Part of a small language model's weights: 6 heads of 64.
Each number is 500 + 25 x the weight over its row's rms, rounded and kept within 0 to 999. Layers, rows and columns count from 0. Numbers have three digits each. The size before them is the row's rms in percent of the matrix's.

# layer 6 MLP down (transposed), 1024x384, rms 0.0355, rows 192-208, columns 256-383
102:514506432520440502472490484512559490530498486473459439521533485516532475551491492543471485493487455486495475518474473506503495478524532471500473498518489512501500480452496473474476496487519473471519502523545492478483514454529471474478514511509524531536536521480482517502503446502496468461492479538531513481555509501491495511489455497499462518473475520508517493481509496520504519451512
104:517509503487481484543502480526503548488500520555501501515510437504548481518486532528493505475523533518514489507502476487523532461542507484493503544489446477479475482496458471521510436523534528494515485521490522516499495467476499474506501535522492513522505492500490522503520533509501519498503519469520489531491503490515497505464518513505500506482518495547493539513454474509515538538489
100:518506494534501467492498515516498510476492480538535486510513501495512521475475518496512480510478484474480493474488504505474530467506504453466536477504531514522453510530524509490523516543495464458487527507512492461492511484508503507434505509464490511454457505516521527505478492514526482517482554484534465494457492468561477525494508472486506506463506524483494478534477441456510509463467
086:486545503474530521519536481483520458517509490521505478443501495494479491506509522481506517514491516500503497507458558482530467505525498495503492461498480493522460534514512485486537507487509505465479459483513454507521500536437499515529448458500529492480491488516511492497513549492541518509487508498537489486465483492469478499491498496531491542508483529540481483533490485502537510507497
093:502485505493489512486512493467486539542514511529528482492499466451508490466535553485521497459506500473519515469462419499533471494523515476479466562531462514443516519475507505479469483468531478484488491517502528497533495482476512477524485476517495500541470467527441454509496493517476481481511474463564491505479509534498500490518514472529548493489463495475493488438523525496524508473530
104:482476475485489504529525473500508466522507518555486466508461498529461486523502504488499512446498523507471481536470504485494477472500516497469549529509510472517504469533503477435535514539494484480501457473505484538495511511477503553504528503532547516523540547467504484498471470499456519519479486496484509493498512509470528515544499503543490474529490421512496482513482512472468510526458
103:494491495496523574560527495511528498494494496532523448490486477488506456519504499501462486517484492506470479550492515476504524452495510459504519491524458514528520505531486517509526487509502525481499461491497531472492482494523482490517507506539526482493536526479527511500489472482474497519501520486520516516506509505485505446495512519518520485519460492497498468497486513455460551475476
100:474435533522542518520535484471487475534501510490513535518523512526506510501521487542473479507489479512488532572469514562509528490513515485535479514506493461496470512473538507486471514525548502478513506509449519498528500506458495467496498445501530501495500535485537492497460451542515484471490526488558503513521516479491494524505509510484479526515479544504464500486524493497549481489524
100:516545531526507560529493485519528497480526487463550489461488445468519459486464500529463537515503517541521498454491488478495484520497536493512520481492531496536476528493496501517499476534451527498505491524479518494475505510496464536512541530494458502526495504546507496460460493546474509487506485503489516454516456522523499540515536489477460454515521472510519503471543484514489464452487
103:466485511483480546472489503485482496507455513445456513462532470467515516483486494521522496487444524464432511496499481454477534490518485538527503526493524537475524507519471481479468494449499546471485472497499511426495518501509537494477472485528504485498522465484527457511489519522515494504490522490483500491506470520526527502499483510479499522514524491517500538438513504503462477438493
099:528518475484462473509479493482520501495491544513537493460510509530504562482547512523522486503474495493485534481531502442454500480479517483477456483487513477500494490452538516502518481496503520500529528516479491479528453528533487520542459497483522523509490507529502514523491455555487494496515511525521525523500495498488503468545480498481465504526453464444502470491484494490509499494526
095:508507510469514476465506537512499501511481488488518484460497514466458474475507507487513496514509471520519474436517479513450493520487473498484512555504526480535510446489532494490497456455498507465538540484467494529506504480517526500522503444470528513509518475495479492480504498496510490510484477503495517450520487482470516469518493480538504454505498485512515516509517511511510550477500
111:484486506498473473505489469496523515520509492496498477537534449520507525505510468478479518532478477484489519531466506464490479555524508459512504501499481535473518458507450519482535483520495484537486548479538497458513517522555513526500535499505521488506469511484485502550512537452463451488509517468515529482490482465521489514503475508542487546521521533500484509489455466482459468501513
103:501496463510493477471500484505517487507496533520451502475522528489537509470520492512474506457488492497439533524542515536489508491479476496531471496499541496506472467513514538465537524524487483514507502550523535500492474527472488498503481479510469475477513459478507516523497475484469505514511531515483479507513498501476511491482469485533493498503488489548551467498501527491495465485468
094:483483519507473524473473517526455515502501506502484524515477532521520502506478510497496508531474504495513494496477538474488548498536541490497476560515518457489486501473485509539466493463502506461518524499483513495488471509516424455485500497486504498490513532534516479548495519491546472521446512477562498509517460519489467531495490516481479474469515537533511542493503450494471445488506
101:490481484512530458500525485500502443485516498517488514493504534529499481498556477484469449510483512490481523466513509447458504459534498520524480516489486488523484495543522498502491496499520518488494507500530509502511538479557536500470466533524510469537493490494507502468492509427503489481493489514501517514477516564486519467506484487515481503485494531502533495485483478462514569497512
101:475499524527518512490533500537516511495482531541574518516494530533486493471504530474531479447534452513478482517533463522521505478499503545544477498507536498492527496536451493528530524521491471492480493505477492516481483509511500487489501512547518478495533472485505474460455513482498527535514492526486495513481510531490493504489490471526527509470523473481534494467516521477534480457486
# layer 6 MLP gate, 1024x384, rms 0.0409, rows 193-209, columns 256-383
093:542530479513479514477539523491525480474530500535518530523488491517558510521512456475476483490447476496528531509492483500487466510496487504494517481527431492510511530523517503470506477506518513561486500520514516481496523489440471501492464523498507514457487430531496498491520522506485505464437488484504503506490468498489490478507499524525490501516495500542510530488480480514476458466491
097:524495500520507484511516514498472528481470481510503500504532496504507522528492518523510459515533516497475475445465501521484528491487464453447521459518524498513441507548526547469489509532466477470452536516510506448471521505523503508460498494464506467502501518534509544530509528513521508520492499501530528531473540507560468519485475510515496515461497493506527460541474442428520501487504
091:494496521533472474488497505473490534472516482448515516494495454473517499479522505515489517520489506519504505514496477548446486499528527478486519522532503514510544506510509523496469520507503487507526534490496493494536512495484469461483542522497511508430510527503496515502486483476517497523508508506502472507507516531553535521471483526436496499503488490477517515468534497486525503511489
092:512491488505489471478486517471487526502538515521523466508494477508532502488539516489483505447516472478509526471485461446511495501519474509474486523511488529450493525497516523501517477477528507478475471483490528499510524494497508450536477467526505519522487487533466470527492515543502479490486498491554529529507513509500527550541504486522497484517459528490501486458483530530522476552520
106:549518527527479539487501510517438535471462482487489520498521459487524491504495550498453510498522482507525525514473471540489488493498510478512462490488523525480516487486510514506471506502497519535514525568473517534479515523506516483461461502543471489494502484489526476491502532541538493474526492508496489506476472490532490473482510529501538535515481538491516504485475509454543519520520
103:524499479527500469520515514514466513506453516497504545459478523558483521522499498501519505477537524458501494476505491483504479518487507532526513520493516512486490519514494467519483522494518518524512516475518502551553495512499530492473487484484512482513487486537531484508508514510519500510495448495514432512511500540497485525489521461485507525538465498475499497492504496512515491513537
104:477463516456517522494482477529461522460482529558497481515561509513472543529508510479493485507503471516492484536520478492501511468518499506513503509514534513532520541497479507505496501543505485509536507500497512502481490480509556517476473490479533492549525520500507511480460499485521486511520515496510483515459459518489486556494466519517524458520502503458403508547515524496554489499516
099:507547513480513531504514532540509524492551498513548479514482496520544518503449487492472516496505498536540481500449490487474472508508509461484536508508488503508470583498528497504526488486522525489496479524480482522538505454480485501470528497501487510509511487496498517468460517534496484481515485517519541462503478484511485508512530469494531469520549440504486534459546543537489478499493
090:528527502492517513458501478503501514479505464486501551515477470492517508521502485474464482491467523534477515504472493500460490512566468511499503529497519508488501531477482453530483503488478518509469508514524506517513526532486513482511507498516518489521503449490481487477511496534505470511495514450468503509488485515544516543528474533448508491561478506502492500492498502511472523486515
100:530517492477478472511501467502533478476480484485509511467477524538503579465543545520510526489497481489467512537499505455506541515520529531488435500500483491506463495488508502477510461504523481513539538517498569506493460492491499501521460487523536532486464545475495495524495476461487492514510523556495495508497502488517518463528485522472496506486469528516507520491457482488505493502527
108:499507514503542530481509502491497492459533519470503485493484497507460566478538533515513500557470466495498516482532494497522499530485480489496523488496516506476463540541505476476520513450517531548503481518450540454476475495494510486506482488476554514498478480496467499482533504478488473503499486506494499514542497512460481474527494509473471504461529509547481511506465522492536505539479
111:526521525509477528505509515509476501444517477496500543484484518486500497527474496489476496486499562514518515471464491491445497523538464483488513492465509493510494546510547475529495512507510479462496485524507510521518485527466504464474461511522512486523502487538505509512520514590500494491491462510552491519481501515486501536504491523468530525514471506456503582548505509493515516495506
105:483480510445494511504469494509487508482468529489452535523545509542502465484471510505490484542562576505484486516514529500488570491497475548497463488456491476558521487494486526517475514523474508524450484520502495490485515501516467489465480497511528478481505441523508492473533482479484498509509511506540486468502465483508503483468528473534478456512504509496519524489493479496545500552532
099:458480513526478447512506453526468506504475486494499524507541526567532520493512499515541490496496489506559465508509507454492515507499495485515493491503481524521502481541502487498503481499531469511485512514486510504474519547509528501511537567487524469487500502496563504501485498463510483517492468484498558481521481482519528462504513445478549508486518477500483484491532459495513482504547
098:510495474484554508487491492509511447503500535502485521511503495505503457503481492472479447517486493494479492509466503517522520513530499557515520543491500481488490496516538485503503472533499477487520511475490512515488497503512523461495472501511502538525444486516464486471449495462456471478478464486502515482508445571500485453478489464529488523502502498502526487473480480508519570515484
096:520556484501451529518449512465494485455502505452404493494492477491531493526529494525489494495495560495497539489498539485485480510499507495495478523463482496498471543490535501503464483483509498513511494542509532473511492516513486499480506544505480514491505499497518505509553478524555463508481510492508451522504518503471482558518516531485497451488481520521467519488478530514455484516507
097:538507498486459522457467516528472508529513480453519499521519510518501493534530470497495532502467521507504496489496474537504526492514527481501496503492483544500499484460531521488498515508513509473475508477535484494532520447470529502470514535458545523500537515499489499496519476492502503444548512496538463467526490467488496491460425462482471478520496489470534509477516516536524499473531
# layer 6 MLP up, 1024x384, rms 0.041, rows 193-209, columns 256-383
104:508486487488529470507480477518482538507501486517483497519477463506498514496502552500520515459557502510464461508505513481500530482527492513498466529482501497442439449498468504531501507560516557484553511513477558531527517477495502534512475528515505480520504512465479508489463509482502511524543549463527507523526509510501507545461521496492492514526534539487461502541502491516564505553493
099:503491483479482542467513526488516489493502513485506480506475553481445489493519487494506500552467538496486511546512512502534539512519495532494481508467487498484503475490518468517499494466492484539505470491519497502505485464477496486554480465501503514537489474492486466477510488465481492450458454510540511518504488468439518463526513513507499452514504519550484521508489465544479509539490
085:486466492502488504494486514503478525464504511464481485497498537497514514472524464499507469459497486488516476479549445518469523484466460497518499529516535521488487468487517516506467534562474510516521522509506535509459496483548505479466517517496462530514493488531485495537518481498492531511501476502469499499507478498521527498534501506496506481499545484497506502472472522475453484482532
093:543493511489531535528457548485485503435567461483462494511485476502515480527492514506451479485483512461508520518519543496483525552547527492495531506498535513509437525526522500528484548492486496551488484530508503486513522498515526477468492481486506462532544497498512496472510497468515509448518501478476499523445538524482480513514483510490485510521501527497489505542530525521528489504455
100:483505528480495515466506506538538491525505512471525504481553468506550464526494502497548515517518498460515487494528522542510511471517494492493502494487521465521513498520508476488497500530513493510515564488490517537498512476484450498509488494501487509509538464542496529507482513501444512503518504503539483522491488510473499507502501500521489476512538490496524498509514548555492550514500
097:471483455513504517452492470474516488522520494492486560484480520498549519482501502477533518459482503500494495512517447497512513501474491513502480521487528501489551468463510505486520480495483482502486541544519470506517485492473499506501475523495493507508505480487524501502493502500502425506495530457446474505502485466527522516483491548487474472462559456497509508520504530497440463506510
102:524512453483501519517525540506492506493513532511462473504534501551489513505511540539505492491491459533519495536507497504559478480570516524490537537492513516529518517530492515463488537547480517497510473519495480512501532542472531493490484557497514447520471497510523541468501472480449503529555507486528519518500510519538486492519530445562482491532478508529446487476526492440526473503508
105:514495481543492489494487477461447494469480507501502532483495506470500466512499485497462513481470501493494529508545557527499519495547528527481456464508482515521493431502494480538508468532455503505510448471496513520466498522519499504503496504511468498514486485525512471514529500448503490503471477480472459491536500545508505521543486460491491534548500525483546508502477450486497545499533
108:551494456462481494509489489505471517514462530498488537495483513504540513491480495501464497519447510512463504464493511462483483552528462476478503470502464457435481488496469518506500491486508507493491490480508500468499502520455482545541487520479516457487528450483499493522501511524532464519432522490523486524463445491472512507499507510492523537503478500489530491542482480523477473471506
093:505514543515521530464490488518478458470483464469468498523503494447508483496482505472509518488512494518509545557498501494518520537511477500506525502502459526509498486551498486507483486493501533496498512503501534513514505479500513472494528532482517470481491484451538483482526529472528521499492516525452480492540501535501478532478484537490530463451539532540551545500485456534499491557497
098:450567517526527503501505499486507480499518452500551514531462502513537511526490483509482498524472507495513520524486526459509490501550543485510507510538508518467487515469448442507482520533521532531475464498455515496508502515484461465503500570496483498472543507465466483495498507521502518511507570482475462539457521512546460523471517545489509514476475491475506523570495495519491439513487
114:490487542480510485508493483504468513502502480443559531492509541507465472535500488520484550554530513510475489489489476472445466497501484473505532513491521499494490517483472522481511501544492486471504462551532524476511504487490512527470514497489476479501487514490520507516531511507489467484505505477571515508492484517487504510491481498551478531489469478488464528487527513464538495534503
097:502554537533476515525530472498490505496510497492522482480479457495479474494461496508533525484494478491527481459461458505496478492488473491510449516475489525527488523478483458502483520463518496489483513498511498549547507480509468458528486523463515510490460508494490470487475500521505539491470489515470511490443503487485514509501536555499491547519555518480511519482505483533506534526508
090:525516481482511492520536466485530491507517495491524496494509467501502518507506504502490493484534508527493500518489525534526438465463464513513524470498468519516515493552492489457508489521497511543470486483521472503513537510484564512494500523528501512515470469459475521442495479479473528482546496543452478488484511495494533449484503484499502553527484456468460469499521516516529526526475
101:479496493493460486487554499457498513473486493492501464532479498512497495519555520547449473483519531498514507472523502467513476519512491474530498506467507541502464472510505490460505518462501507506470490510538496539518475467461512537491496513539530469494510493485563489473499512504521526471540526525521493548475535484487506487494512500509539481479520544504513479519515495455526470528499
101:455575471510435498552443494497572511461491516475468516506497463483543456476533489495517549494507525541526492507551471502475512493465520480493467521454484515473506501495484458507489486476539490507515533514506487491479467514513444529469495524509502500444492497469554503514521459516543476510511503498497491514525492487466498507530505475484484473468473499530492496446479502481473454470569
092:495506521461532492506459494531483481500493482517536542455533519460455557508520457536484484495532532530481478518523514458513526500530480493498465484506499478467453483521456492480501498502479497467497530461486479504502510525496506518518515516484502504525494510481468460469481477499518482493487452550528444511493520486526521549449456490487526544487544536491455501543509484487471507493496